python train.py --n_layer=9 --d_model=192 --n_head=6 --n_kv_head=6 --head_dim=32 --d_mlp=256 --vocab_size=4070 --activation="swiglu" --norm="rmsnorm" --norm_place="out" --norm_eps=1e-06 --positions="rope" --rope_base=48000.0 --rope_fraction=1.0 --qk_norm=true --attn_scale=0.236 --bias="none" --tie_embeddings=false --parallel_block=false --extras=["some layers without attention", "local attention windows", "value embeddings", "a smear gate", "an embedding shortcut", "capped logits"] --init="uniform" --init_std_qkv=0.0361 --init_std_o=0.00847 --init_std_up=0.0361 --init_std_down=0.00847 --optimizer="adam_variant" --lr=0.00184 --beta1=0.95 --beta2=0.99 --weight_decay=0.066 --lr_head=0.00649 --warmup_steps=289 --schedule="wsd" --decay_fraction=0.846 --decay_shape="linear" --final_lr_fraction=0.0 --batch_tokens=16384 --seq_len=512 --doc_mask=true --train_tokens=159000000 --steps=9705 --dataset="wikipedia_en"
Each number is 500 + 50 x the weight over its row's rms, rounded and kept within 0 to 999. Layers, rows and columns count from 0. Numbers have three digits each. The size before them is the row's rms in percent of the matrix's.

# o: layer 3 attention output (transposed), 192x192, rms 0.0877, rows 33-63, columns 0-191
# v: layer 3 attention value, 192x192, rms 0.0866, rows 34-63, columns 0-191
# q: layer 3 attention query, 192x192, rms 0.0934, rows 64-69, columns 0-191
# k: layer 3 attention key, 192x192, rms 0.0955, rows 64-68, columns 0-191
o33 092:496507516497474600500524445428554554508469464493575437441631459484522463495567459617542509511418493522469538495496561606479482437582462443487497505521459605584586465497445474492545454449561472471510483541476515592471536461528510449512485413443471641573463559505531493487574508561498524512569465557490566544497461448488443444445504545515522504501516481473509477481469383499526478525526453514552445514507448538547430476487537496478536479510519429465263515506480546537385455457536503510499522483563475521553434504454445513487647440593482482599476556490515536528479486544425514483
v34 093:484556508582412537540429461489552444468521509449479493493541492495475543486498481523465548541540454498401482493466558515470489473503463367412483576557435501455551499508489488352520544444450492514551456540521635486510497390445445436462434534535467611526609449559461480515517563430410461480400531499445495502489407511570509492410485582475515527543425441473540558498458417497437586581509486442572517462438452512483505563546552552491453575519414416492594517511504395487553524586476519522511491534457536438468416516481481588505499470528453518551561529505580485518508486457554504422
o34 096:500541422515491456509505548545517428575529422493492524550513478432464554506566576456482482528507479476519484504571470456545504497408584459370470567481523419533484531402447596535400563511486405472538522457524476525593518558479498530529470464588491400445606356344525563520493478430569516536450524464509463522449573492463502504498466444536499445488473496471509517524513527555503518448561460548417481555423447489479589475553528519481499515483466483448588508559496445351618491459573479462501427504482576579538556485520562516457533557421538526487520555493464519498477511401459489512
v35 091:534556518597416470501537520557559522518491448480459460483538610460581484407540462494484487542465548441478528513525529558480548525509411448505501573494483512452555469559515530546501474550509520487436457541530506458442604502402538446497465552498459480545494534538498431555513523435464579439616693536492480459453462467535441468532588503473381470519488506565541545496422396579486452504519530469429488453444527466591494495497545449470500544517437519481460464533529570596485481601530591565501552475548472485493510513465537357523565522560529472459571366470542499403506499545470481500
o35 093:488502480446569495516505424515478398712510548451552446475358422492499485545542473519492499491492418469486557528512532345449601566518505478463492502509511436534498529464486431477553476468493483574525517567461554491609462507543475471478490423478481482515508508461439511558571523513518503506425522533509493475493456501473401480524534443523512369544570414467524592502530429464504519480466494442495490550455433444570466443540546506551449517523613461515569535477424523521493516405529417530458419470501574521436522510452501481528592423585478496598470455463479483512374472479486534538
v36 094:504568487527552513456497520549522522448566519468591572408542429464539519529618536457493506441479495482389522526584497522601521530534541509571485459416443510507529602528543542514405535440533500551496412527546531519450492524461519445505511588540510454479417518504576513610480480501489473506467427460489487423481423516520491484522477624574558543555539516414611502544477429436570417515409480546541432449544563490492457443404501453535554592528514516540421434511534560488512478487446557494470516457565449487541547432574440499443486489592438528501435469450469530478541451437454564612
o36 099:492480478529435525496470422491594463464434514440485401580503571490530459474491502512470482423534495433506463544517529543474429495473388506486536504549476556456454520537429492531552470534463510545498574550486539499570560504581522561580524350423502623548515548448528518509526609470472467412515538464520549372484516595473559500535495374463519448512493487589497533446550611466448560623516518526529457504498498614524575567490545504491464494508509483483588502438539455471539527548549435468395430485462491461537543438456519517614485426507538526474513471561480496426497583525588522484
v37 097:445492651466561489488502551540513497506442542575520499492585578410514439412528525569515453419431544455570627471505493491469581567482477487573522469446482484531509595500485568557454485538531530497464544514504397416388609505546509553435552517494556484525476583418483472495488531592541585481646493510459534479548561463517556507497494480491572508517481526508507522594534529525463463414526454502523426446540527454490522473478521499472493464548570512515503458560472617497527511544515579463470468484552408548486458474460467385495588537456539422482527375532409544499494531513479429491
o37 110:468473538576539456516527442508445438510450526445502487484287459538552507517455440502497565548473498456515493473542538446443528617585462607544534453478544461431472446505483367481579432488442539551563552554522458443483477496534435501479534346452446472549542566437465497573471487470523493516487465567472534476510471508526546500505440513528464496537536542399519464503467478475476451551430559422500561536482466590512441448471450510528484500434561501496613408465501512534434515502449434550473560494468485461511436546490506493588589471556502505540455350511489489458466436553573583491
v38 087:526464514453604513562494550472445535447473465494639444425520546426538488495492528515550475437388553463517446503557555496540447526504521494479509452464460506561459495525434482563440477474544500535488404489469392421435451500585511518473555518501530508484451558464597554458499486461534446522583499533486541418475369526494396510597539515455536553530531473606553521591438505477503473425550489456454481497409569498435495490442488518516565499453465562546419508454510538453515538532478473452494554515601422546432639472508549428572500429458625479537457445503502561504576512545446452536
o38 094:448491524527450508496526397483537445372427575489521539530460566513444504557512451439519490525580481450419498556441487443492569482554450567580448505519540505352449500515478385426570401581490575563499522515483577441576481436485462507450487508464468556543555560570514476481476447459425453441442480482528555516463481552466509542529600531461553472514485517469423486450457577408476556570450561487628516475523569481609516541455510505510513486544508548566514474401479511507406589515454483480495541451467441405423452512502489461537455436559431509508510491526478478522503463479617563510
v39 085:572553483408569551537482517489500486475555467475616479415483436465503506549486534494501563491590536533395519546441501505577501619548441521457427485471363564567534540552567444411488470566506500501540386509526519473564521492521492448525482435426540661474445466467549559526518515539473447458499417479525448466532428450505389540548530456453576536513524510537462519502530549389663525560496566524478435531452409528496497497456424535543511480488503428564498524493594517498484527531460497455541601435472508567475543553495495517548448518442541524491457492546513500489481551462524594534
o39 084:515551504516456553439534523512474571365478591482542481535660613486475504432469525535478478461474535514530522557445448540467583461498488520535459493519565494516464517481459545526492548551534526565511461514448540562562495472553540587491394675473565546553489468593527383364482506539439458451435553464521544504491489519535521476525557501428527448483495507573462519477543540506478454507504552577562543474462534382559577556427475546471515461568464485456358512476448503565467462509490440507521560465422478519510529493526477469496451476461465539404494581545454453418501490537592536527
v40 077:557476437543492464491543470484548527602532520477532468556552504549529514493572446436469517399467473485502595521520514490504566607503423568611484601552573476490523536508489614560510542500484480550536478477581483529564598559529533409519406515436500469538472480461548487515487445487516535428343512538491425378533591525502489467537428569587440442464543563463448509614601486456436482538501538529492526465477593522606550502495550418503508493570538491484480479567502476564478451428494539533456558454537503536455430441567503430420471514523450578489499505423500514553477475480429521503
o40 083:541437539521471540451530514462529376534518484457500417518439575465550413458441452570493510420467512540586509491494511499531498458500502418486497474404425583589518453455496442526492427446481536496437503443487513568483529476493431530474468382580508445574468556444486537583546520489496540466628528510507472429536498389568539465485561481473384426548493414553493480474495486459452474497539433499517330493437413578442424491473586480487451523532493468414594545464556480492499465523597476494518486466458481490558514466481551604612589470548540488507486463473558538483521463526452490463
v41 078:576488417532522410475471424476547553545486493504448551439486448551602487508550479503498414398479436457392458431524546491518492534580536569561478451453541462466450456509547477515484447534476488457510487601473517510604460487440490423458493520510483458547444481483654463524465512514464577408455515423553456430475505551476522372515426470494524459496485442439497485545481498466411467541458421485520463483426529536526545459480498461494557481580542542533406546447514484606538557450440592462462464506497412459457553485535492491396472503533578520534546463481508562441413419378409499490
o41 082:436473481499416585533495495443550358458540477574550496508494529446496537495478478585464523483570495492506355524521597530497439482499459462466490528455426570502510514523487407395505501481513498506541551513529526480483576558547487589450450355477519524599508610440503503509484505517518479537684440573513526536554557445521468496473523517556368517531556447538466494507504525410490556530488479513497517497513411573473431483503511490462495475475514467463515601472599500431443528505563467524446492498451540494513558403537502578551580470477525568487561556497493564578565449473603553531
v42 076:368456652524463509457556535500475501494514501510452513509573627493443478516467498476437498662453489498538514534474496506475521451457538492507519580509490488450512471538482561499540471474494517486498498423546524492451492503516467478511472522498550435388446500478446444553483533433556517527585537563418556593534527428500479557546522478571392509534532567554535550516518434526546560399514596447406493562560473445467486478508451496448404523453462441494531407510492521420442372541571503541551521468560512499570469432522526564602538436518503470525456485530394443559592581528564518507
o42 085:542500499499557454465473451507466612573470523445440542516590441537511397470506533421528479511439503503540561427474444485496523459572514465541500453508588473485497470445536555628514470513475510495414503494455501503486443454509511485533564619506478500351490454552479533495490493491489542447340580495472450493457438571485550481508448543480612475501493493476563432500482476514490452526412512478510540468464535475501469478510509507552480548542473562558386492517413518544533521463488543451514421490580486529474443619457442396467484503581506441505459384453475445423393537574351461506
v43 075:505410533590551481443494479490512534498478454517559511473519538408459475572457449407514432572479506561531522586550443516556489503539502472495534482436490480550465506542539466528470431539500528474475436447494534471434436520503481423489499447493561480456427539487571521628535539462555505507570590561452517466521521483507476527525552535561410595487552564565468468483570416482576527472483553435420513554515585513499448524447405479510466615478442532462542535550467534478515479568518564480507544468430492550547569414522481428601582498460505495530484346561450423490592499629483583596
o43 076:539525506465531548491492380465479567506478616470474485503585507482438459434513476514420532466501506413504523484486532492401507555555486518611489421498552481445585487391484554573571486532547548556454470539497561517506401450561560565485522578556468550524524535483444498501462501449417532533429599489506476536541471490505537503531486389488628473458508505555552488444547534529514489513499515506605505450536496484448512479562488510525495525550460454557409534350461509547465530431454469461478451469595461481413435545484464404406491403600458496522454437395461438460440535539478471554
v44 072:633489437528566417450499423503592535520453509515524518519490414513574450475601373573438475461501522516467496487505415486446518517542531556488546450450512471471601607488621552467455495502505517483479529531523465425501463504465568518502535585482407502568442583534632492541478486567487454478479454512574489493452490553465488442421485469519565495490467552460503479570490530544440356501461421497544460463487488536491477516536463489506506559552490577421533534492516494577533592459452559527483477496459475492443446506521505392438458507517436536468510522383607562457461474505385597519
o44 082:447508524516458531556531507482468383528486469550523464463322456482492584486443472506477540446604468456482439527552524514499448584488460529484513494491386525492499469559451443453510454477531517498528479468524511483499537488503481423489538301471526435614540571391447538569521529504557520523643456467484525422536536464540499507512491407544434511478510498527479541474505543483557539494568488504513462527554449538484482476503474509506509460470579456482713518457567487466454486497503477573461536511520526478478534420503537587537534471467545524484527450520535504568595463436654499494
v45 083:499480377484403451525468493475490492478490389441642479433556504495522537453472509464476510622591437525524411565547568460455532446475471553446421513545564528557450577529502485493485502501467441506542421589482572491576428471454510351492403523446467483476452459504490516460526494471452465483452510496508451527502395484543449493545528508571441484464559581494537515500445422581580484513501570569427493469470492464578498499372511546591478582483574517464475558459529426560523533434495619542507508476490468603471520505588524449414536488515511541533534511528560555533491523528470485481
o45 085:513509476485479481500585478457548449581491497553539417596542519504459382517545639540527497454628498528458537506429454449521522513508548392466552543428587542498530428503449552508524522546571470603470532451509502537470507448456536441479520564469571525494442427479448460557525532483451469518478615468526510458455517539504481518550580506383475513486447427543511494535604456518480531491452400528593446471477480447553536504535597444473427529548459424522571577374463539462472531508569399518479425488475529456472499488404478550484477525524453527427562452502539533527487431568412485449
v46 080:402530586442459548584457537528525424477493481479452531491528563516426524503439544538525600581536482490556434586455508546425513401437508444422521543505461542503538497516434412368523445528524442520505562459476476540476523458528474585572485531523505541447536476524396576500549574430447488566570414414513548589480472442506546563422509489479528552522467502442553504435524487545549528491511552463473494531515481421455425579518485556515442511455495403461655484540432523482517437594502458515479469554444571466482432597497533598559585514524490488501469491473541451525478577522509488427
o46 082:516602452480586415499461546569427600578439456498465549503524432486498510529495569466504460528440448483507582432565450445535520559491566508493488463522601370470500501421559552554420558476516474526485506494472407468450466452442575499513558604502519488384537332493508576533461519485549478494334529463456494523462502577486526502532449498447537497466422582480521548545505497515513476475482481485430530462463493432497590459527473541499527449509504526519548468538400475496572546487485488526514468504603535532485480582498475460437448544441470452543476465547481492430417515474373410465
v47 095:484589568503537531515590421513565549525465496391510526469515502585450456529508486506482472533538453433494518529422431444460508486488505471466501505485456487468507360522528539558494510517551528437583418430514524493666479493563515484552440501449463482467426530537518464577465493503484511421533546468509495435509454479412465446468400477553509433485502526520517542498446469527549473701409553574483508536462492526544518575484478424498544487572610632515470479512420474501558449487499624553431541416558502527529546432607478497474482473508487522503560449468555584533496480442488540485
o47 098:573493495546452485488484473467534455511487510520406503476326479467484455486414529492484515479572417438593424600463596488524510526571490525475520479425469443437460482495542465454514470510533477510426518428529524437462507560505511511520483454538587430502454549449450511532552567493498522468505616491563504480502539580497524419565540372424427443457558441553482479532528503454511500528408458473375509488497512502505506414590497543573544547470480479447627570489580455515580453479487445566533427518454457510546523509339503458560441518497543499464470394511449490450489425541537501505
v48 088:477471531486463525559494458425547556463475396574536439514565542422504556432483479459550602438487550517614470509591500454529499423471423475517519464427517531552458518456539499476553540403457505488512565506490544477405553496543471443488506405479542484486453528420625517627592595500510545500567427517420515573494476531527615585547543474470563594558438418521561491561456442541533465409534472532544521462528513540536481505460535449518418467453430477503480496576479484440467378527411569514494523479520510526576519517466474543591547480516513483537531554504494445513530521569519599522
o48 086:522492452497570469508533447465498381574569498493466501557377549512575486521429524487402447531584484486477542464522429454501503669431540578508552546459591475468536467506482567434457529549445576563535535562510519468536484532461508540451466498590470485434519500462411439499449463422472495489397478540507410436525468476533577530514411447563537537539416494531478536496464521493438536479491531488541543505512490542478533595522536460484366548475541489500630524417475517451595565526460487539454484553531493448392457571587524470506482508556485474525505416475483485438453605458529440491
v49 074:422378571485504465394591512462531517538481556553517515472487534472461492502512471513472479555546456530427501574572434476537487504513508652608517549493512506447460519577458554562474445571488510489542470518503480473476505509559515501518535499512580475496410489468505421544480499423536485511508528516514554389550563457522473523574535512597429562480495567531427594529491492466574511409494570550430536533576480446498470519433449490502393515535508453430608428478575530517432393435542550547491507480577465452542587426545468549544416551551524418525489402584451513465550513456519573536
o49 082:527557494501549512462486429471482618464471496430486470500683485492507407444514509506573495455445497499554501428459526514472508481581493441518510450503572522498521483472520530584474520485469505529420543489437529569548465475514497508545472557499526594451461485541487500520476554556467503475475564540451461501531420518519557479539505607470582441508484469543569446473504469519478493574468462436532498442508541530508417529510490450506525548538479524526228568480428512589500537411470547529509495413503422547529463608494436416535468437580483476477468437450553494422504495578390520502
v50 084:477452499470532505572523515478524566417494454507476428493569501378534472539526444505533487517509398468435532523525530472573527475501479524556511580482500510424434358528455484578512415583495477465530473392428515547447471541476532487477407492433496517486442536502517515515561473563545562479521573497496508470492466489393548451547487477468393458511508491515426576620492430483491551475543516463483521519489595557521508481531531492494543616457543531411494420541469448516490405523520542533432540474553401388536600437504475508596469452605601434511504445544431571487505459463406558489
o50 088:548479514466485555455429378478599395546481500481467477534543525553515464522443409481507524544618417499567449561612536441416518455555478495450475502420474555520552511423491429497502486470496470508419548543529517429535483540574460564478482577523481511453503587506443493519421488508432506483492595577475492552518495497623534552561576516581487432521531468512502465484491502429439497466410439455484552458498444484473426494594519471476467572536546622588362527482494505437457609391479506464517491564486474502501472556527565540488535452532444484536510401476510519461566478531521551567
v51 083:461497454577444530494481445549537519525499450506492374492444557554480508560541480561453499510475493438487482512543565491515496473539399471393528521417476522407467459439508459541542540394455501431526509560465460493533567474473490586509476471493497485534492491584596482443493493392554434441546547479538484484463495503540447552468450430532450456469573508638567524474380562589454529571447533561570544517463386570537531543450668540519456436430563520419508476450555564511484477472437461499520538510542450453490504478495562495421443508480510523493434589508623555498484542449535536509
o51 084:517475550491478562570568470429538474464465463516523562434389484486457439548476499465585440548578430568478428535463418420485560467607519540410492575578499443533483512586529556420391409437509498477494503467468474503561535443473530400477517520504545528499436484503490521498560441524507500487415485495539540463449524534482469485584506516436504411439384471573448453464480451460540521410411546451526473500418504412506530489458529348476543529463556449424555545524418533498462512456507587561593504462493497540438468518485519433502435493438508433565472572449501423502500530430481485443
v52 088:456521611423557562560473496489443537413518493558429393474482579439508518528438481519618503511501528489537484559502510500457450401510491452388474474512506513512407328530513450480550410550532473427490528442469403502380398501459484617455492430489501587467464509521416545509488542545512494561652538468419559582496436495497559510488509521421584512518482506505532532492391492556535509559566471437494525483516503489432481518482528425461490496411468547483543500522518531389496527585458553442491490476466525495538503541421493479588526527544561461486497570539484453496542503508514527479
o52 096:492499518510534486518502403549531495456493523481495551495460419552500521556468487450481505594533390498478473527598510481505524527471483583553459487551546415453516488447541497411471519480524514467568462567550518441494465583493558483471511604548503460462519516517491510450428502531457497551342472578542536544475506503466498517507477510592504574499539561526457532562519483459501475451486532444503664526557562437511508501547432531563475500464544521571471433582458478422512552441387498513470576676583508479423429561499582464385471474443412441617491472511456488455456552522577510512
v53 086:462492551483498560637401519527550522473534487503465482453508615400474539516515424475496642495463579431430524542515543436566491459505495486487464535505484521498431498502409390463495530518535528469501568474541474465384514458485503546411508430515469612530506480530461461582536573491542525476623417438420574593519529473599529574488592507488464529540460492569451506503460540489484574531531484486541566502518505507495415527481576498481467518455450489412616478487552531487523500569426494483559458443479460461475433437440526572514480544449547469532509512647549491478503474517599550488
o53 090:475519507491560456518507437523507382462485475416483580473381470541504553495521443465529477541492490560547485433589462407461523558474525517449476536546571387464516507433517568451351455443471446520580525469453452498595494491514530499530552558538518488435571466433456467482400463432463424587368481503552461480458514527523572547530466493531558505445481553521546491495552511514456523469476548381473599511428508464456506553552457477484481559504485487511644435537481561472515552510504548511498471561471485527409460580599476433420480448459426472503418487483505478500439550438604530497
v54 087:504463479469470411393524503475542472551469540558544530527566421445512511484510511458519436527505457555472593445508416486440540565441499510593502470568518480486541490514550591609492527563472523534496457499561526502555493542470486449466552532446556373506536497448540539482454479587464523451445563542517490373515519420486494445526500587540505514487466580407490526448533493557462409418521530611516480429536514461545552429409482494517508491558522498492483484493491512556455550516652599545463482487528482556542571524508442476419468578500462450520597305464448510454533485489431524493
o54 092:487562490526503565472494529488521569531541529490576353490531464520539470487529560528530581459452509432517517517485644568498473539522502477514585466475446597506541499523436450576638552552478510551468515559488534576482451524511493481512460448506487532529484538496488465462526517550546528513581513507477526484545453476555484447482477547515481495562526424470596466530533407511506518568553383435530416496539445620498450452490543533562456524470514442534379513466485422564455412446523480498482543470446478515636511514396522559586611499572516522434527436503503560489524478665442521475
v55 100:502489466541397431389529504569481421537500368502528518446539450557445515464533549517480502554521411522427464519483577489540560545506453447576496556407439511532522499503484533399486546463437553518491464569487609480485580534398457419493437501549541518512562448581541490516500455445500578428472492506540480533470537499431544515579473542500514542498546403518483465540554363495535579449500491605529467467541482443539436448457583593546526495481549441482563489518463439522475456528561489590433518459512453434500543584516423573552525449620490541547476494450437477489464496412545445497
o55 105:544451506469567504453438492482479488596545474497506432616675619516492511528512551583506492499494565522463461425565498512449458454527524482392506497461520496625450556465411578539443617500428487506433536531499434526523498561533460571507446544464484582465439472466534478535492443503495539419483560522460423512462553559508452545516542497441547405498438409454577494522513508581512490551505477512488490508501401500505594526503572410413454509512488484479393496462471510501594519470550542443486372444479529580532559480514524489517589525498534502465502569586450472485475498519414491561
v56 084:550585444507405482515484535582418419403488538443464565460446463544421510464481547534406462533517443485457528373438494511504564555534451488498494548462487481555525538481557465505549584456487586526493512545489506469578519525426438473476455558468387424528534504555453472460435448492485505419496481479556480556464432514501501495547479365530542426530476539514474473492564491473479528538470478594492456529510468485500486375443577573567551396532617484438461437443488452614444463485542437515541497443589438507475520553524516543399428508482501530523550482524497556507409479448449398448
o56 089:491421489483468466487489613492550461503513465559509511567507513580490567524579513476569503497436577569493458501457489476447503453547497563469509535499472531555498487640430504507536461475421487512583547463482422546477517527530481441508538516356521552512486573534503366392549450524527572454539542464551486525424504555521452511477516497436481421437525389423557455469496479519447453479400497476478508531491458468586572528468563478390483472491446555453535533552467529534477420584587551486498428473356565473549510423498510544559518564458529527424522602573470500573531420546519537533
v57 077:623481431511555443395556487459516558578484475462536481490453465546552514452567443564440436430423541473479502503543485563409499579511484483602502463479496488543526467478583538588454457526548514533464461538520421510475525540448545522491533507496579456515517515496621539379473447499515425419446525525532458374507539546452451481536489538572499523448536442511544551571475509474509411468484469530472512418469436442514492515472522413523506535595395501486371456488526505488458587477423480508450520491515488564464539514558511431444433541635507465442493511440533493419554455527400424429
o57 078:472429565517541533529525495482517472518527563436597439468412497450473499560510510482526466471501475506440506528477531414555491477464501557463549465552402513593459488549539504493539450502479618485516457500507553552618538467530483465513499413476496521617478620627524498614558541560456509427586487525527520469474499477497480501478627540503545459520497442486453483467533489485506517541576469521640383514632469584569522548452497456526508421450593516482503528487545482520478496512490518507466566396541459429505465404484448492598564433466534520563465451534585517540549498515615519533
v58 081:452504521472590489530566534483507522508463457554453514425519589531491526570522501496630513469495462560476463549513488554500444522469470488513437508463442546478525538485407503469450434573507516450524471476440518541531446508625509479571545475512567486484398520429557528601555535511496568524466531545531492458541513462502531571544514473486531566495567432496553577490495365414644483437488532393461466548532614510456473469538382477503502547520467465596486529522368439453517383527485485513450537543542527434577600471473501525558546469528572509535433501443465535609543569480451490540
o58 084:473552443504487520456456446471465597458507536519486549546739588445525382436418518522418516506511416410542538483491514528490516436510465485606477467421598567457483554443535488528511562526533547523413508546484553432413532447482547624517473667509521578482485460588465535497496502490493495501483491494432530566529432534474528484517541511531494488548445520484437482498472567447512539541468523552530548443499522488488466501492552542528502478563489523559305551495505493549516544478481456536507480450541433527508540532518454471519508451571478497541528444483495451388474523519451457543
v59 086:458447544477549629561543505519462544532527438535431406576479518470453464540470480555572555451438499485606558556504505451523497446510444455471471506467458532487440432486461456497517505501508510445506521390402486485431563527465502538552482387554570592472562511517494496458525518511550546454598548556453550521487568475499535508512583448454495421499499394632416458482525540497496530531505531525455547460546369513483529483568588454432498414471498533539472466565553524396491471511432444526479527494464526501515542498449463520584558487504571487411398541593562477512555517531620590539
o59 091:580457549487568496479517437503502500499517519439464587465360508540517461528461426538498497603535519580519546506493439450484531531528541595487488514478553418608493587498536576493443517431506481456583458482517505477635460556514479519512454560574484439453404511599501475531444471534403499452430503593555430500537494504481437531600506488493553526501493546525436482494470460537461424445525639525454561497498562460460499518519450487506521560460525539525531445499515547525556505431405577485599498572537405532466477551566544391423457509476409482510470491421460429474415563493535469555
v60 074:644423511472603439478500457470490454562509567505481545560387383485570519470567396579426572399569526450438473459459490516498505565550468541523487467482462483526564574486514539468482515471475492449467545506510435466458546465507513581512517465474478511517514517439574496431499456575511469452411434414537450456491612576524512488475425451500584516476431453453406478524549625434474519534509410470531517505466442502457485513625488543477482504475486440502531495500595516440470577485530500466483407508456501458475383531513519573525396503558456510473461576477486481449429489458508553420
o60 077:494483573516522544527560569508437463431510412495465489445536575484502608464440416500480470481489507570523469489579440545514477429469503546499525509554392456638456503572496491488472523468474506484506485465471456536548499489551458546491505390497508414598550524506533552508455557550530502510600451517472468467519545416574559502433488581591458520592503551504515487491469548516497501535590530534509513504531435482527459549472420500439540448431546551416429478544530512486444498562501543524520594508506519520490513452638521511561512492384561545460472588553531490559652446434663532527
v61 089:620485502538527563509459572458542440429477530472482552486571489476540446470542433526499514420398530531470548376560421508440514501554432425511483488539562514482551623522567484450499419487471481541562495574489464442526479520503441472516507595456476529527460498442538546520525467460416509447433520504402442458499476542565483467500487479498449597534432454499498591585586553495402448526497519392504427570463600573491553477527438521484518523560392544486439482508485411512506526592468436504546562524457508476485482473445519489498584456458468495562499385539566465479492569587419543428
o61 090:483547441540479521463500489491465470481436545540510494544601435443514515442497465470429498518492462448554531516469513505483519533471541508520494497406564565462558432437428442600495439473512485508586519510446539550549564384510555552431396495568451437535620526468519481451495514506569525530531413468561575571437474399551529419469473538541500481561531599493414511385454524484412510442465469586476499482425458521578477479448501624514531468528515496479445559443577478482421479514575455497464512380437494496469525469524495541529564461544486609488577568471441546522428445391505465483
v62 069:642447491503555461546465471508506514527520571475510557502482400450541497480509483474516446432442524449475555461510446418533513505483577470545511393455551448504559432537529536501534497561490576422486401508555547432524495487370490459411481462542472452497520535519551473452495465657511441419532492496510447466483468511455449438474418509490493437494502533540458417460554665487473497616533433523554541415425478550466519474547451418451590510477548510549501541490549504556520589482546602431512431442466499547509548489539505458451500476463529562450583482560499454459449393479505529573
o62 076:496467551510434564539512528491518416471535494541529423466412566520475567487516424523468537480535567490503427574503555572505480475465480528540512514480390551516488512560435431435563509501510482508548514504534501499519484577555451537444509381497517431630521631471499504461455470501491500569595473527546473527543551415575492493429502501517449549484582491520489551553521530515548463507573531478467509527545503554489508483532431546521514472447511472504539448438572513466417420562499429484463532593431501497519522403476544535500554487467494563451486612461408472616591499508729572517
v63 088:455387571528438432488504472471592551562482470500481446490585470514495434403530507546604557424477474406448698599489472436516569462535428509494551489540548537462527440513505517522482470571490463487538575507472494411514628490480512525515534554489593466536388541459583499494531486517509550459550529513513536472521574422520541510514485493492503521471460533510538522602470524606487507594570504544573485382492435505500547588458466471427447501576578477419570484539427542509547442532455562510486470479542452509493524508494439472523569530418552462492522397525536553487484531459514473510
o63 092:494548507553580520555486445471462404520503467464548465466392460498556451510415500520518474546534493485553446482558514467474548605531543526464478513419521450497505516448554464467429512435500508512463597529537521501543504488526492469520503280583495466477539505400465533600434541526521465515480490599504504490587541505555592422563450555455482470512517468497460477532464459524509418556452448441467507493433482585500460440532499491515492534424563453446561454446532508570523532392474391616505560481453459535587505619459558500564555479559485501512431390501527546444457453489537518430
q64 119:466498476592403586457518417520584483505514571580462498490468562447488525516531490498498500489519549356523516527452567477520472440497532503508463497440469470492473563472514533412558441467487476563423571480536529550490493429463420519639474431521588550512458516486488470533444459486515576414464502517445473601477533515473503534438476502549504615478485502472488480537564465516448490418586507388528395513581547526493587484507557489451566607518555467412522485517555538478635532573471532594557512517433516531418543556482433530542499513500515484549512500497581567560495503376590514480
k64 142:439493480522430466416458427609515529474405510505562474496529493443613499532570469475450420502509531429556495488569439594480581579464443555545619493484493397495555519497515575567489519471481545435510526434496560493555529469469572480426544576462558468480426589460541486504526463510458544403525546500424576446446519528450479470497558444576518537493485541496495408576509527529506448471447445530567468487562600464564545472536499498536500452510549520494485562477587472568577523494521520443384547423538445567432511420452457464429518594483528572435539437509549439533511524482431481434
q65 117:572541450528446532517599491433516495572575538504501543483425498604468519524522509541527536494524481475472449543413554443519407459543505423518398496441484555509557491489500515379581364488501435543497512543553520534412455490447422566572495377534563575576554432526480510523406491519582495523484486487546434543556503491522467461463468550554518535415519507499522559546537512480511508462586555405477454482462489539454549503526565465381548575571520495388552515561494558478472470528577526562564470605424490478531487534538536576540541457512456463570516590458559576527434510501541475478
k65 065:511442402523488571512491443443458652401468562563504513541429502517439509440448588462538513488506469489469565506487510385460494434537575625587500425519517432511410453510497513574503550466458450523482507462403543455546534478528552500423535529545392437461496452640569416562439496413508505460492509530538495542485399557506486445528455520530426444523506463473414502414528498547480524444499492472457517563536524544461463535504479374481477471513539569493494457514516517558508531514535522480585535508487534516538584396408523513527452524473365467476489519515465524388460480455489456494
q66 120:531513465495532519527360436547515472439600509546558411470496566548509540559467526524549527435522509552593537449485582460563473552514505488505455434428404541497485566516587469392590518401474492573469499514484452522436517426464405499526460477516430517573481508521449506538450532426499523503427481521537414545529462577519493329541556503440522545534494450527456478576558441458492490490560494423537455503426498536519443442540527619508506519401493536467596558525455504527487540561434509544516516590395509484514554464515459523496369490504462514578485536505471606529470456461477493470
k66 089:473489412462439486460470453591438567435445520557456491514441510486538524496474552420454448529456513464478525491548478497480464501481546571533592488507506375574507484447466485606478526524505555489508549402471533462591481459539622498426555519507479410452520517533579418559444488470496516400510504468459545479428507546468542428508548472547417473518415531471496361439495505528478476426451427534499520485581585522503533502539507471548559476506515525497465524438551470585567558466545561390460474488560486579461531448409481434463504597497454561400482525503525359437522479442408490528
q67 093:421447427510471459460356589604458617428464520530482433444530546461531508434550535407456422452511583415530579517594503512496586574529577618533557470488458400528430504517533542527464518434497545493463516478508492520488546503486474473479591532508437396466497555559537465400522521471446490431539457532471516471468451489453492491476549479525478471600381538493478470474457444548474529404463458460561509531569561420547512466464531560558495456483517530443457510468517482541511414506501504448446510417536513564438456499398443433472465504504573502467539405509544496458493493406457548479
k67 088:428532520428501478473455410552541513410447442495540467458512533504501577522514387511430548546558544414489482518514545539448567489339500529463514492455471435489535480478470514490399530558553576421463581446455428542600471463502582498517431533405606519416420495446490501505580452524460554469574469461464573506420581520406494502536501451622524528512475471501571499476517466550545480464416459513524503479494503476551590541525483570560495461482514476572475523485517499481587500488471480451381518420581600487446432484487470452553545525501541573422461477553536476572524554508431474492
q68 095:552523519450551521593546440421467381492574511471522612604433464581485489517456561570518572515487425644535552491450546455524470468495518436546483415450483618502478524476522415452558483536491487498530436498489457449475516479465525568546496453519474610526463457414481475539443528574575513607472466437556408577598533518493509478555552481425526488475572455506483510499478513503522558543529603514418520471432502496436425473488473479488521455502445464493594487570511511549419529555466494558535475553466486457623526477575535460548494535527388530577499600483453487513461458559518513497
k68 066:492489473464507462477520551421422504519510517528517623570478532550576491444471528526539489449449471617481521447483420478492420502576579449571409465489566574567380499524521422553557486448526510590578454494498507472424550472607529480467520524580367466560593489464496484497409588511517507528432543518543409511534443532579463492543441481429477493448484489456451480504512557443457533496595480471466474457456525517469381467446532496550517569551504529481504517528469461515439552465532487583626469572464439503585560539501513516462455473503518409515520553462450542414499415525582478539
q69 156:583528502513514590516514438436498440510605529486560548562458469589488480502500566619523538525501445569580465495438569427565465436520491448491423477529466600458518476542542450454564453524476499511527469531502491468488511553437467553591498437508496580530435452428480479539532523542578494559473500495591413547588507517549430435558535515421522476477548458525466534502528540463523488541521589485384460513390472559461395462521548520494471553491470461525540510567448529491412444529536500618535492599439525429615516516564536509577534440500410520589543585472443565524488487569534506460